{
  "num_hidden_layers": 12,
  "hidden_size": 512,
  "num_attention_heads": 4,
  "num_key_value_heads": 4,
  "head_dim": 128,
  "intermediate_size": 1344,
  "vocab_size": 8192,
  "hidden_act": "swiglu",
  "norm": "rmsnorm",
  "norm_place": "pre",
  "norm_eps": 1e-05,
  "positions": "rope",
  "rope_theta": 10000.0,
  "rope_fraction": 1.0,
  "qk_norm": false,
  "attn_scale": 0.0884,
  "bias": "none",
  "tie_word_embeddings": false,
  "parallel_block": false,
  "init": "trunc",
  "init_std_qkv": 0.0187,
  "init_std_o": 0.0,
  "init_std_up": 0.0187,
  "init_std_down": 0.0,
  "optimizer": "muon_variant",
  "learning_rate": 0.00794,
  "lr_mult_down": 0.7,
  "beta1": 0.95,
  "lr_head": 0.00567,
  "max_grad_norm": 2.0,
  "warmup_steps": 200,
  "schedule": "cos",
  "final_lr_fraction": 0.03,
  "batch_tokens": [65536, 131072, 262144],
  "max_seq_len": 1024,
  "doc_mask": true,
  "train_tokens": 903400000,
  "max_steps": 5894,
  "dataset": "wikipedia_en"
}
Each number is 128 + 24 x the weight over its row's rms, rounded and kept within 0 to 255. Layers, rows and columns count from 0. Numbers have three digits each. The size before them is the row's rms in percent of the matrix's.

# layer 3 MLP gate, 1344x512, rms 0.105, rows 504-575, columns 0-63
097:123110143134121126183115124138128123150113160092109137115107123127108129123129105093144118130111131150117146133142140128086160120121120108067149162120121143133105154105172135123121111127160133
094:116133121061105154144164076121126129144141152096148133123105132124169146132152127112130130142166049179045113103128107132154129151104118100034102157143139111142143102115154155151125147093113149
096:150130100135157083095128123118148149117159139137123160163121138115121108089159120135204141137145156148132107117155139123192137135112105121125136123102094079161107113152175096129098122127114126
103:149115168177154148154128098153151144107171113148105151151105117105133100086141151144143156116141135129165095110140141108136105106117129114066126151085125158153093110173128164103116093143140171
098:110094130106181135147137106163125120165130160069070130121109148117119167154121146079146153137114119147114129110110146120144132111142115112123167154126100155124128110156107128109107110111109119
095:142121120121113138130115105147146133114126078122118102106122163098114179117123127102134119114135100133113114123154120136120133121117127110108141126119179151159140123116119115100132091138129168
104:122138172134105134189120119145125092143128143129108109142158133140161121148108111113148124118160153135142139121108161125136137131114146156101109094126182086125080149131126110094110116133151133
095:074129105140090123124135123136126105151136087145120126163147137136121175167152132158162121147129135083114163138095117110108126136088125098126178129134109138152097125104103159161133142091128162
103:126096133115142126152117128139114091131122096099124147161122121170137138107095093118117106186073140135140101146100137171096116094196146110097131100130154150126115109153126120096110146114136121
093:112118159131101099120166097098127148137144161095156116076133142159142147148137110129117141142138093106138126114131117116134165089164119151133145125092140144129111126128096092113124163148153146
105:106128138137159158162140146137121114143121119115119103153091155122176120136136168109106125128103085115140083136071161109129089135128087129113139143137155160094148134136140144120128131095187113
100:115159109138136129111176124135115136137173148159163115099129149153096108124134145111128179163142131128137135147113113145119154141075129108181129113130133151137117081086113132127116136156132139
100:143129113150093167140136125102111134107135156091120142142119091116122155141150116127127098113132109158100085129152052160120095136136133164101120121152118127073149163125096128140142130128140097
105:147085145127124133106152121097112122152140139135137161100122132103101121109101109134125108156093135142097135154185144127112107110185098112114117170111125151135169114122165123104123126123150120
100:154133130128125113131157132113156108111145101142119150135135171085135140123118150116111077113104122134174130092138142117168125134134136151091090150138115114132123104122122156116156133150089154
104:108142112118128089119108134148145120168153078147149144120104137168153135121157043151093133114128143129059125123166126125097157132108134122131134124105102144145122109137166092136108142141150113
105:107148143147153125120160125128141121151089123118103132133163119164181132111124167123124091105140115124115157158115149120105151107130118172153146129133141116153095126115150105132166154113108107
110:093147124161130132079111110085125119144130101154114113137115139105093154135158161121101135143153123104136091114086121138151137150095141106138136134135113146079155122098131141133138131114137121
101:165126141109091125134178164088111084181144144120184142148131121131140126131159125130142121126151151112123129141118101150143078104139104088148118138151122113157105140151103124107128127156102118
103:094126121204131146149114135154100125144121111132093128129117145150138108134135082128127099160095104139135085123122175184133152154133190138116136138086120110128135121107163141128111153076170156
107:146128149122185164162140145151130114162103122104094146135146169154120098100150134119107112148128101145139158131133139106094127145112090127144101112168112141111067150101088166166128091129104156
098:074102142130148101143137170108137130137082123132103120107121147136133105147136098162098106159109114117123130176120160127189155091139120147107121133129150152138125122130118125132089128111160121
100:155078130154117121163181115141140111144126118156155115116102130143125105127115105158132109126130139088117095137158100122143096173130117110097148122129140153081134142182112132092091127144122169
104:175118114148120092117139113136108142094089153115110146127098132170143139068118095124147102111112100110139116139116115122162126134149104133149100158094130137132152118125146161096091130156137133
097:120119132160151101127140136126151128155115116144110165147125127137101156107156117133158103177166081126131123108142100146145115132107111142155105109110084128113138101122136134145148108113118147
098:110130140140176083148190134105137130153133074107134156102150110134124121092125146119134168148109074145137129145104085090122114145115161123109128149122118124132126118130118150114142152155154129
097:138121134135161089132085136130149163088121129173110137170154128164146153147108125137160131119121143175107136155116144113106087137169134107123096182161093094148150124146162111135101100127144131
106:108113123121095116134138110137087164090076107167158106112110086163123175155124119153108150148144167106160115100108123119135166074135164123118133143112099128137158124133155114130117164140147082
103:099163154121132163121150190165166152084152131105157158165147092119143091131120101107129121127143125160144138111142152131147099104169110106162095134154173137084165122117162142119140116118143117
102:133122139141097109134118155100121133100143156091123129060138156137088108115121128112132141150138150141113095124104161130119153108157116141123134159121160129096133125176102137146169136148114127
104:163110092122103090109113156120107138182122130112119109151120102152103092134127117122158134154102118081097135133126104136146142132110102088095117163134157131119176103115161109130127107106167108
093:146136112125147130117146116135074141143163125119147139141147159118083177129144126134145051146168119131149146131182090123148145142127110082094132129104117108153151131167099161111138125127115190
102:098151129120123080139111128120116155141135144110087120097159140125133174117161181119149157164129143147128137113083107116152112109132104154142125134116121133160094093117122147116122135113131103
101:124151128143117158172138189149091128143155089138123089186108125104127160149145078160136134144127145154136131136131120111093104144145102084131114093112118155132132152104121135135093139134110147
098:153113120145109136107132151158133131151126136147140145196125129098159131139172105130111116120157164128165114127178137153105131123145157147109133126115152110143144101110120125154144121136115117
103:175126141152158137084116145133113115122122109120144132154090106161132115117109113163164110133123113138158145134110105138130105144173122189125137116138111123132160097106189143117136151114122117
097:118172131116146090107144152144126132087108086144174139087139143172143085085088070188134110107129105121111150142125156135143137120137132148167168109096087106116130181161132129082110127104125160
103:098102117136146140133176151138137110102137131121125083102115102145135112129111152113115066145154086125153120172145119160145128117123136195137110147142129121120123139140123123105105113119113112
098:112133106145148110122168163110127180128084062116126137130115091163118109129130145103093140113106106117101141095191148118093134143160096177138161143106126180127130138158131104115120131117114104
102:140091124120120112148133140147128133116095123096082107147104171142140102075119119152148151092147170121175105153149163189131123166089156122123136137134146100140122106125132126162114162172122121
096:081129135108132082100105110125166157134171106117164121167133167150175122140123189160132132138127172163123125123125131122120137110119142157126161126128131080185112156093119147106105096105190120
100:100122128103092131154131111126097118096103114160165117123149137095132109131103165095088192097135075153131114099128159161119130141136094077134102092138130113141090141148128134129081087121132202
099:123118129146124097111137108131143117074132114127152132112145084115131125120103156152090172160176106109128127133121145064129100143123126112136110150099117085154163116163141146140094090145135112
099:075123075113142125152143158190113120088089118117163112150092139144127125102078138082133092158130177121107120095123128102115140140122122094142111110129117080135099116095125090124091135077156123
098:191099114119129090139129146107157128074158122121163120132110104137135099135164117147103125131147140169112143094130112115148140110144100137103143143118079081129162107114105156116144098097116115
102:122082126149150149160124103117113098141114100114125102132115149139132132119143107127136127134151111089139138123159136107067064137149137095115162144097133104129141109076099134084188147122122110
102:103169093170111115081141189143151128108138161145153099112166160115134090153135120117159122169126116146162147132141168161115150124156150169116133146135104112163128153125104151179167143120110111
103:121112121115138132145142127151138131146142141130171128089090150138104183111147133121137126139103144088113095129103148135134162139119163095155137143137107174091133134102146163089138100116128098
102:119125155120167132148077124149129130189112151131112132174120149165166134106172130079093143142156155135137126095128109103125136090141149125127176133140084123137161116109115148100155139076063100
094:155121161149091120155141151128092088120095153137111097094103161146135119109177158122107120132124098166126155146114116149118136149129132164114102101144061140171121124129113107122120118128115148
100:154072107134092121118123142150117114157097138129163089116119166141097155136084109142123175129149105136124137108154090100124135138127103131160162140148072161102143137132113147116110112123134146
101:168140119117088114092099159130103102133126109104109103119121137133129083114165138175153133152179111108147126130129148147129160081135114119136164137139093153115131128131112130090155109135171146
092:093164084137110079140096083130115141107124109147161139150132127108135105164088150110103065152149086135123131129083173107120095174174124129147131116143134126184136092095136078111102121104144126
103:154128129137113108122164116164122156110088121147115096146134087140144190148114133139132102122125111093075155172107132071089133167141097165149132130098127110116181132155177108093151153123141149
107:121102175124120149141167093099118117145139137192104162155129139136138083109063140111173105140148101111108153111139149091138109139167144129105126158134129109118131110089138111153158162112163113
100:116133081188141102085150129099120143085147135176131134136124137158141161118089140111146081112142151176145117142143076106121133134110136147147131104128111153111128126127123118069114151076130139
095:127117119115114122124153109129121134146139127167153095091131096112135113101168157120156122063155135158151148130146123161103115145155135106153115147125169127102104131162140113134141145082115130
104:105148133173125126082141167060163138143112128130114099105117122099120133117135132097110110149140107098108109121113139130152157114144112130162140126181099102165132162086049125115097127107118152
082:130113121100168090112122076148156143154137115135134121106168155135108114105125124094126137153145148129113124156124156119087095129130128128131140104106127100155139150154175114102156097121126158
099:125145136130106135150121139106147111132131106115140112124109130134123132130108108124097152135108088129151126131114131145155156096135068146065112139121091121131130142140143098124156172148144085
097:104128102147109105126129118128116145143149143133082121078093129153176141145113095155153089087115117113132098135094120157123072133114139142147132138117102162175178135117138170098157168110101139
102:133123153110077116125136124082107135165117140199088165134150144128127118086120124120126095135102121144115115154104100103106149113132145139105107109080151099118155173150138123096106169114138135
106:177143115130101127132154114124121119104107164131168172166158117171137121108109164108084147137140120153133091127127146117136152148125175125114134142137133146096119101081126123081140120105118125
101:111106182165164154107121115146102091120119104110136157120128121174106127158179102151118169138172083107075104144112106119131149174119123132112088151121160107138107099130142146093121139144094105
097:121129140104122090090115105176161127133141124112123136108102176122106127180155107124109140117151136123116138160122156120050101187130188115159129158121134142096123112147164120127155144104133134
093:090057169136147114129115123132170142095157111144094106104134144135141118097139114157080106118096131121116160156156128141110158114108090123164177116149137122134119137094138135137085145128123166
105:139094120125129165133100157135103082132153157168158151144122115124127134109072097137113094113118100108118126089133147158127117165162135158143116129160166074097105127107153123133104122081148147
103:109108121095075123103144130134143095132110119094151159130118120119138095131145127134153133124112133136092106149098140144106109126159129139156126120145079111138100094126098079145116116145154128
102:130129081122148115165150163128124115122104087120045074117113113095089104114142139122161133135134131086142137138125167164135102142112133121143126115139137139129112142115107125119132121056149161
100:161132092135073085135119125119138133144140151089155123113147093139150147146123132112136172148145103136122100133131097113148097177110115106129116093127120104124149140099105133122144134116139136
100:145154088114090122146104130145143147138145128172141102139139130159091111128109135108134088107157126161087130143113103162133126109132134180080140149150101125100131123089129118152079108168105139
098:061132126129115077143123147146110116161146134122106145120140155180100129113104125087136139127114078086125165159121146099148137153142170103105127064127180122153109110141144129042111125134121119
# layer 3 MLP up, 1344x512, rms 0.11, rows 504-574, columns 0-63
093:143148147160160136124152123155157159135101154149151117135100188122138121141124104128117142128138094139136108149152088085078135108138119133119148148169081127116120187116146191107155103126139148
097:187112168188124123165162145098120111132078147102100111119158154060112157124126152151113127130099137091201157134140100117143130100134134107178121118132133127083127128183107153140123135131143089
098:142153102153139140139101133157109153102145100107142127144118136130123108155108117110108146141141108101092107123104142157156134114111144137148126133078153124068060116111099122110129137155095110
102:133103133103082111077132147110147096157112136127139119114117129116132154152110100152108111116108126110071150129139138140142175156155091178153120113139157122108127117118119072120108174099129132
095:135149123139120126128158112177133107126133178114115099154101126106133110132187127160160184117133104125112102167152150131163162133137156124102154115158101138143148110159149118165150109127127103
089:126123136118118140124117136141133096143141138167163167166153115105115131142083134155125135125131146145144134118126107141152133114136124142149124114101150155156166116148157114153115151112141148
105:165125086115167103106104150104141127188154106143089101105156147190148133129126150112097135158139131162101160142172125071153152141131094110128108130161102142107114131132143089142111143139138144
092:126116118126118091117109145130133115114137126165126134111135122133120106205133119140119119141134151115114163127116138132068133132132146107118203141101105108134160102126118110159163119140123111
105:161130171114114108129177098129114111119112128101116117160133136093146131182134117138122161166138134148131171083147119149146090111105127131091114183110153144139181153103139111126142113118092145
091:091113166128155136125163111124123129121132148131134132087152098147107136136136113134095112125091130140139136096104127130105116122106174137115098138103110150153149102097136107125159144103130122
106:086117144132147096124099085151129157144119132133120129119132113131130095102085154131087131121076107123110097109066130159070125133106122116142097139127167114124115159180105137123111101128141102
110:161166140125140152134135150146153132119105141111150078102145104121091143099122088158122152090198116144113133134101117149148115170084113134124145125141096147119106121110118121155093158113131149
104:161104102156115133143128141160113098087104157115067107106162118142131139129105073124105149122108094119114104140088125136118163159159162123114120124145165124096147131137115133111133148191125162
103:148159166128131148103111124134112121120132125162167133116090144110144151161088105131093100084136108117183144152121114144114104120130157145107113127126103124119155168107136158122144124140149133
101:082136145115136112119114140121111132105145123155100128144167198081152145105117134098110169112146117120132154140126155145132115162132099137132174130165130146132092088176116105121099121137145176
099:156142142139110129140084150092144094121133120086138146150129074117111094127127146131096114105113103145127149094126137116164124124117071123122113141160137184076159107149145154095143127086085106
112:134136125080136122161120120110134140109133103098124109085096104114100154157137091104109115099138142101095089164114152118146102138177137103116082101173138133121116132121124124117133118130120124
111:111151130129111118104147083110153157111134118169115138143131130171175139129142148112129090119132128149103112127109100141127156137139080116165114106079140140131144164098114123105101107164113150
101:117121150137192124168131084175121103117126123093152108116126069112145120146101149104171165145121107132091099124159085105095162131204136080144126157163108083096154157168121111161152115148131157
101:112093113100092116165158118131108120114128135128134103133106125139146143132117138164101136126155126152109161113154161116114105113094102157128126141137104148161145118148148073104146112096141158
107:163139151114135125155126096161180101119118156131135117120134131143110129144137113116135101154161143153109151154133165158072196152103111097119119118137112103142119124166096165118141130098144121
100:101173154170100136149139203141153162101119171154108151109126144150128114131142099143095157126121070100145114078137140143111126114124188146147138145126128115141131100181185195156102151165144149
099:193155100127094106156143133150099146131164105120133171142125111088108141139114099135130096171095132145133130122119147075152127180129136102170122155185117146149114155153084140160111142141120108
103:151098164087116086133130129139142108126107099099116109107163166141156114136112135133125137114111106176184136111113118135121140139133159143136128129140113120166127148121128124088139118120092152
095:090131129130112102137191125111126114116107154138103121099147146148161147183154155114102134097123165147130109121121142151116066124124098132114095100112122162148132154128119127153126129104102130
091:104116143119125111137153146122145104139102120122139092121147133145130114112121139141146122100122136149118134142120138128082105158139143112136127163149118151144111106119149133137121111136092148
094:132149112107122104149097117135144139165134123127105098134152137124088141140097108147085116124161126130135139145122100168114152118134143115167157086119129150131141157124100118109175124131131126
101:126125129104098101118126109096119110143153150182180128126111100112135162094113151159137140192151168096060121119120115140160129110143118147107124127130144101137137147092156103157148193135131114
099:125142115118123121121155142135116153140154103131091156090134117134131136147179135128143116077105148133137136169141162091093102119147098135192093147131120167094097147162146144145123157109142153
098:078117132137161130144131145152128102082092141114110158094124122161110164085099120120120151198106110110103142111098130169143151077144127146137147160098161160126114135150131143117114126149069157
112:165143159098120118117161116103115186126106126132169123143116111131094115118139104114133119118119145090158129124118121098159105077081099125116112098126154159115155125176181087152132107106114109
091:156147118124138125119116118125113141144136174108163114119134153157148128137130136104163127156156177139114095144113129150178109123146116122114106144078169093089133140113141118116138153111143180
108:137109140145137128126193152143112121127161093106119113132148111105159141159118105089081093145146160131113138124121091113114144153102130130107090129138162120118150124119137118119144090123098169
094:111122134113116125113141131132100125165123121160136109119136138113147138130137132116137137115142138142126114116095143143110111137161097102110121114114110162082126147121062154155116141126111134
097:178139085124156113126114175162099122110116132114140128135118149155122132130131108129137123094103115129117102111148156169116179137124089138150166149149152103117126135152104102128148134117156127
101:160115095111120139088151154122137116121114094119179155114143115130112128141086147156137159133107136153115121129155149132111173120145143122136162067142114130146108120170147101086125136124103159
098:109104103133158166123112099123151085143129086074119120161133197110135140139100174135118160132158136134100114148124150119130104113127128134115139130154124138135082129151106115137148129116136123
101:111134152118125135095152118088109173130119107165110107145143112149143165141112087100085133154105122120153145145151140150125163153115128164133106140129111119117116146145110143091136140162185138
099:103132117150122061182133098153147158165123097166122112174138099177128177143126156130120117114103140156153143101158144127068143152154092127127103116123120188130159125146146137156126138135080115
107:109132126209171150104134157105146106118149156175116125117106122139109181107110124122132117165131095137179130125145107140150136126140117140130105125104144086142141116183129099139139141124181188
088:122103128108146120140142121125180158118111144112128113097148120142103143147157147126086153119143118145145093091111087107143133142145150091131131149126100133153090106149170121118129130130170097
102:084102103136103087131116125160129154138150125135133127151124156121103113147130113142178132119127114105149142130099128185087140087127150118098107153112133111146135092127104121127169135101133084
094:126112132135129113111142105085109111188170114176143133114158167134147171103124124130139111142144110123130117128148122128144105106141124081107117153129155121108134126146131182129094131120168091
103:123152144146150167125123158117115124107099124125147068145100112103088152152125174168085129156126114121151156115138143153134147156083136128141112152113137169089155127108161135118078089097119132
102:173092143148140179125090145110126098089095120128150129144105135150122121127095118148092138142089116098131131139139099093116089152153144119135118120126168150156130159144139099143102141119146167
101:112100118156083119116168119151113125132138120142160144119129128151121124093138147104130134151143104150109081117116135136118183124149103138117132127094126178142127078159123172092089130119103076
098:100152129149132149089113170097128126136138154140137162111133106112118091201082118147117125154145121118113125131097088134143140133113154121159123119069116128138121140121146132132139125124081170
104:135162173127117119134089124129112132099103119142154138127093130152138139133160132098153142140109101137175166149082126120121097125174128112149120120120133147150162091167158139090097146117146080
105:174151103160137113150103156115123116122157147101086157184128138084129154120096157107111126177158107133100124145127133121154128122091074109130071117142081180151133117145118111091156132125116149
095:126138132150103133161111129144095114133144117134154119145129182127143109113123154126128122111126142107123116170107120154112087144112197084097101125175096115183104096127109103125155119143142139
109:087136093106126095182117133100126114099123115121133120154193147099137141121142122128165109117116148201144086123142138148179128123171093102140136134117137146147166111133151153110139113165178120
101:081138140141137164143144114136170110117100126123152108154123147149116121115154119123164106156114105157065122127130153106148138097141147150101130136133137144133143080128156161108135139077125095
092:112137099134142093134114122133064118173127155112145098135097124111161136123160156132171109151110105149105129161093130129127116181131108090138116106146127167138123122081150127102109154102100155
105:098178138146129136133117112135124135073139127100098143127166154136136093140176136138116121113112123138140130134133156132084120089140122132117143153149142106111151089153126142141136149144167100
107:116140180111125126107112132123153129100087132137138120152142131146125115094108107146128151128143111153129127109143164110163129107137074117096088164138163103132109148132139137115133127161148176
108:119145127091152130158095129163160146163123132138101151151136136100145142165163138140109132112164133079144115108149134159111121148103097129126151148110170085105125131079104086152141130116146142
100:178145137133124163149060125112107119141130135085119136151093165146121114115131079125106179175117158083136130138142086094177112105120089168133090078107095128117125127132113148159089130154138129
102:128139074159125138171136182153121128138166148152117117110137096143110145115156141156140150138111142161097141135150100120104124148139173104141167106094109182155133122111158102126160113081124145
066:127131121185093138104138098107106141155160062178152101097175112158133141137123147094128080104146114113100148143112133118135115121100154169122133157104148099126094115114178136098128129106117189
100:130138131107135132133145125107130101136129116121137122104138123102118145136159081133111115107160130082094133123096074092157079083118102170136125137146109114125125106124135147142143127099146125
099:126168105124125201122145142142154140165149093136157131118175157108153123152133124176114135176107166125137146112145133094106135139112101127159158091139147094114112116133107100142086119135130145
102:122152122158150148129147143142134125124158133103135135104109165095119118131145114112176194148121114113170160131138105126128119165146118095135115196117122132124104140134165127140105116097115144
106:149152133150115110154132144079125139134136152106107122190134159114092134115138114098136145110154137106120145133135129134145140137193101131149146107198098153121122129115164136139150142123110091
098:184124099097125152179135115095128143153112126168103161133155145101111151104145095091144134098126151134145131135125142155120096102112100106090119084108106138114150132130137081151108086145125132
094:119150127146132103151117138137146134128119097127125134158076109088121108132124111120175156136116131196146142142118131146105130170113147127115161149165116132108127142153130126116130158091124121
092:141159091122123146097148142124157090154110143143135093127087113150085168181097179094166121102102094155118107143061160075112131114131163102122098131111129126109151130131140084123125100102139137
108:152124117121097112105132192122171126142144155082127123113118136089169153112160146138125122087124139138106129174153137131112087107091141109130123126116132119104112129156168105133140127124138124
103:177083086107134145140144144106149109149140146112157133147160172116111142138073111154178161116128140122071166141136104125132136108144147123118124124157122096108123143162142119082114131128162111
101:132083133117146153123102138101135115132092120133145147121145106127125133197138125149138093120158103139127155104144130097194131097139085126140145153132137158111146112148130119114157141109150107
106:153147084151080114159110146125127117147134143145106158127131122134110160155124115093128124154171161116110136128132108141097098115120107117136131127148116144137139080131108120136121087102115143
101:126115170137160146148162169147095133069121120082112120114090135119141084135199134172089130134096126084133172136128121110118174140158113149173106097100162121118139117123167137128148143129119116
# layer 3 MLP down (transposed), 1344x512, rms 0.0274, rows 504-574, columns 0-63
092:164106119057122112119088132139088117086111107156125153133162126133132129133122167106141108098139113127115102112140123120127136124167142115120134110191146100107145105135103082119140139137133141
106:070113119104139138150163134150089142146156123120114140136156129158111123094170103105111146127113143161133122118158112110114133145079148156136099135127145158149123127106149113133142112100119117
095:152095116170111190159109137118113162104164125117144121128111085163139157152087116114135139147101143100129073129171140161147167088124107162185138129120172098126078131136128113104160123102111132
093:141130156153092115167170154171103111124147087135124176138096110104099110113122145110128141153139115136123133104092161147094133067112122189113106176117149094098091129130130138134143139114107150
115:116102144127103101124114078136156130105185175129128170143134121168099154186170154132136147141093156114142099103065159113101137134171142150087130155088150110154110153166130150122166121166069117
095:106117084146146121154151150162121098153129140129108103139123133140151116127139165136106108102081126068143117136153158110102133177138102102136126110125144122139144123163137132105127139160112107
111:163130171129113096104097125120149184092099106145110102110128068084153117113108130119152090128143105110145067157137146130136087176139133140118129126112133090125124111144106144138142113149142101
109:128081153145129141121122145153168145132157101124124103108141151131106128091169129131118106078144139140114156123118115144180148086147094106131082102162110156126136135086108131090111150139115148
099:144131147158118127140107135107154099152189121157104122099125147145138129104127128115086116095143102131146126164147092109140086075104142117119094159144114117151135101146143159123093119127124108
100:160133145107164133094127114097129133143160143173125159110115144123118164150083128146109146123103082144134132118145138132109120106083097125122110117177144148133145138148124183090142107095126126
107:100072114134129144137165139187133108148099140109133055157112136121115171153168099144129113156091094107142140119138126115025150147104118140165128129160138082106095120104164139147120130124128127
097:104146140120151133103133121164140143149160141112134108089155130144114153147126114096082155112131103135121125159150068142110090122069118127162105100113091132135100099118125130140124122140142115
097:083139120163139147166131128157118109079161141153074095110121131155160099126140100158160113135128131120110078127204121191142100099163146099074127090153113117153132111087061125158087132124124125
100:081132104112125167135139161145133093144120135098131130113122137114139148119107145082130111095105132178136117151161103123120095072117120145171142150137134090150099133172125123128093133144083154
097:180125153117103129149145111133131153118133126142174138106125116099176169147113161128098110123114160146144132108096113128111150159151143100117110153133147137077125128144081166110153130081133108
095:124150125140140128130122148133142089200113127158085153112114176103090130132119139157062128118110148144120147131128198101120091083134135169111144133125150119108118129140123097100139140127121115
121:151127120172120122113137118111117151123144116100134073203101143136147134166136118132156111114109132141127127130157095149087118145131139164119110150172152111113134128105100112143113151138161150
096:136149106132102164116114156163125117121138135108133147114123105153137109167109164092121131133125093101160143172121090135117123142128112113133127120101129151137120134149089157153112107129195094
110:125129123148127107135102087119156101132136100151163099112129149101092105157118117114126159095141126080168134162088138114158110152155137116081142127154146127140066095127153084149120085129128170
096:129145080097135108101120110097113085091153138117147169103128102156079109152140096141104105098128137138139112131151132095136139125118171129166178119121118115149144119143117152145114128142095137
097:112130156113116117078097091109136142152126136121139135126113143134130149140119135132123112139151123145142110104133092091059128149070134122118156140138124155138122115170109109119133129088153107
095:098150130134125137135110155092118135110117155119080147137126152136108109131132106140162132149111058085156168141130130112172084118129131160137140163110145098139130124107107117142126133127118125
094:113166129113155112138124138129093157125116138142144151115165167073105148159088137109128123122117150149089082080107149146143143141130151145137125091175142077120176136135146155122136166140109115
103:150113131145133120110138139131122121139098142115114136094110162163126081145142112101111185153114108069176143102159106146181120145135117149100135154094148122129127119118123140148093115144141128
098:136158111123120128143107157147109101110110156148155131139135126100094121090159078118130112134157077117151118100099133166142121111082098133109137115132094181117136134118156131111152126143113097
101:123144146106126136115160126132107141153140087132125147106130163140147110120124156157157144102116127152099185154104111082149127162104123157143107161107134122119139125095160146142132155112121131
093:139103147168126097163113119102105130123155108140116138132133160093113091145106138139111129135148131098166167120121068130152152126133108167141145128122125150125104164121080107119112128122130143
106:171110146170150143129157138159136147094145127137101140142180117149105113124118127132182150137124141161123137151122130084154194139129146129103129140149171127127162146111122110195119124128109151
099:122077123141094107134139087101128128158108137124165131144099122133123173118076124129165153167145121129154074122114131126157129117155197127100179121132119140136099113122106135140115131137168157
084:095146121174159167154126114151126101142078050138109119124126132138115162113141176166136079174134119121121120115121100147112143144096150108134148079127166124117139130162107122103101142104121117
106:110060122088086156151134122116097124117119131163075062162154154175114148133148113121122156104113099124126091151150092089145106118130137109110095134112195110129126140100136114149133165153149151
099:125098146118082108164087110103174116140108107138188105070167135122125102150125181110119174158105156141119126147133174168077132137141117101131125099135102142129138120170157105114126103134107153
122:131154108144153164120153100113145115160120119114153099126087139150118119138125105098140121094150144131140115146140118112127172154128124130112125132168127131122125129119110150154149139175093144
097:151093126140134084165120125105140150145118141168103145116127123140144139116081138113132115165095127104110120114102120134133132121124131111101112106135152101153110152135119129095136115161105156
106:152115113128099131188157073110157110138130130175113099148125119112116121102136091106083139131127172119119113128128126162141098126141146106103159150136149132134113137152137136132136127102152128
102:117118097120075136143151126155108155147109150119106100123153176108129105088141126122122075148102126157065107133107162103172107149074113122135127129085138136083116135086124073134136143145146161
091:083156137108152099132138152152159122116112094128123118120147171123168127132122131126075102115184105125153110122102174136087101111179140101119100162107117134101142155119129118103130137108145118
095:136118141136112112093192106101108135129137088111069114119115150158136094109122118165165089159123130130145136123178173135132178122150153167116144149081143165101088112111138109142160148106133166
101:130120130140144155112132143147172096130110107139178112127159117113123103160160155097107149106124121141135148122145096110130136147129113156138137120107126085138139110113129122106133110155120111
102:105183116150154154107140116102090094138132123137103146132111064126123161110128141134147129116116146132083105137163148075118160075093153143132140113134105131137102143088126156160100121132153164
098:178152127129144142163119148159123129147137136133138143085117082141129109119139128137108120123140129105159098105123121127121118168152121076117156134167096164117108129162165082136121123154120121
099:141101120159147130089122120138120126133127087133165125125128127147102102136133210107120088173092140099158186105106120128131132111172104155089180144096155129094116071095125155130126111076111114
100:130066120142148109158166096116125121139136140091105127130156128090124088115076112160130146139122157103125096143099149110084170177123160083175131141125108094128145154095112139095155147101105116
098:144133175099148138144086100175107150145149149134135156175119120087153129118165069144145110117144165137110135115093122143122068114121112118134134141119140138111112091135118125104135132081098149
096:126141131118142149133167115089146122092137118149185128165119123128131096121146125155138153085138144116147084102108075131091134117136117149143083145143138113122133105122101193097062135137145152
094:057074142141094153168126124106132151122069139086202151104115169132115161139127155168137100123133118158140074145140121106143095130110145118109127152104129160118108121089159136087151150128132130
092:136146141163102129094124091104097092107129173155139143163132086115100100172172142111110127126135145121126075088152112108131102155134134137149150118103104138141133117165155121118121135110140146
090:139147066132138127122155101146112103140100136151124158124089153135157121163142119110140126110112169140108164121149143147123171111130117090125153102149161163125135156124145138120178106134143122
093:135140130145089143073128154123153112123098119089137149112184126137114111161131094108129152150114103164135128111117181095128173109091117137115115093103173137086125124121130098125091142157160130
094:138145157151165130105101115129126142125164141119122099102106125142161156128147125131098126126159157136113140132161084135111120138126153067181117144158115118115201161116122113130099094145127121
095:117159121169077136121128113130150107138116178107110103123121139141100127138136150112097120159098164128149124154123128098108103131098147167108108173133110147105120134120133137089143151088109099
093:102092092143114117160100144117110148105108117140114155140114113121130130143120134127107131150136130113083152128081089146123150098126164139131116171141173100112125108145141123128113181154073131
102:116095185099119151147149139124163123111125125135120162146173113109124108130109130081106130142165125144112121094155143121110158088144152150172112094146132100153129153174169127148136152110129123
101:157118165127119158141125144159161133134124129140142111085131107141091165139091118085144154132160134122049091117120141114182113126113134123113137142117093135108128124173119119134155130105083156
104:148132128112158108151151091126106113149115136123131163110136137115100158088108113126105106117124117089146127149106148111097127141137138132145105080115135135130075138108127125131137101104095140
101:122132102156107115110135117150120116130068142150124152102109117129109124139113103100080126125157107109164095140118125136106124125094095067108117117103133126142154132112156096139135131116156134
111:123107128086098151088149141115118146140162173134171118112132119158128140119153129100109146132117122144134145128154059084171163160116150150154101158146125117095111114121128141123150150164093151
095:153110159155138097128113101111106130115122130089155131123080175090140136099123118146158126159156108155121158126106128168179139101122146111134155156128154138141115129152094087137143130063128120
127:095144104090133133106120156167164082133086133115092182095101125100126139145109092147120168124119127108178129121118107140163140150149081106144130134127105171102166091125048138152109107152131094
102:136086132080144096146154088164157099106103103147136091136118109129121202076145092139103138111136128141146127139113108169164106101119142130133142140109146130120128108146125145116153104122123125
104:121134129164167153139112147122136154132139156119136143105110122141139143109103135125167114090103075162175104169103109158147106109168185097130128147118111124139121142171141158097115139121090108
092:133098074129133126127158092148105087104131143130126176140119138146175152099156098112086113147115140134115083158128131086104132144111141114139164130142127121158078145110116172127152147149137142
093:125092137111119129138117110172126148129131138165117109153129124128158082142142107153127124153122101140126146150095144152117135131114121126134113110155177108156109121089105172129160177118185124
094:158150109138125119083145121127165174132085144130123123106090139130144143116109117143142129120115135165127139117145118164097142104168102109150120134114086164116121125157127141128161122136131105
098:104123131148149134125118152123130087138093117167144146134104132141107132168132110141124123134173152090116120111161124129116098186135091154145118159146115137114122126142141139124139154121123096
109:070140108110152135091142155114142101173116113158147123158107109134104118126113128133107126136132074101080136112118151112106128120151173105145087140132139096137142109085129113124097090147157123
112:114152146137156082131126110099104128113114124119148115171152125132124142120124168088142147152114093165131143136109138074140158128156108144122149164146134111131146095121132116127151130123129124
089:139079128124109114124183136109143137131160124116137108154111114118136098147148117085070150123140143101104112143151083138099120159126073090137130135161121142133160095141127115130137124140104153
098:104153134118099080143125117116124108095167122139099160091144149180132170086119133109125157129110164132133111154107105109105129116127098158139103131149149134171109146146118119155110137160131126
097:142122133153113134168150130155120118169160133177147104110182105136153098117141112124146118147138082116136111146123160127114127133092123123119084125133148105099108114138114147124181151138136138
097:140099143095132131146155131113173109147115107129147124156132130127105107140109147123138114100141138165122160132147083163097169128132106113105132108111071147149140134134146132164091128135117115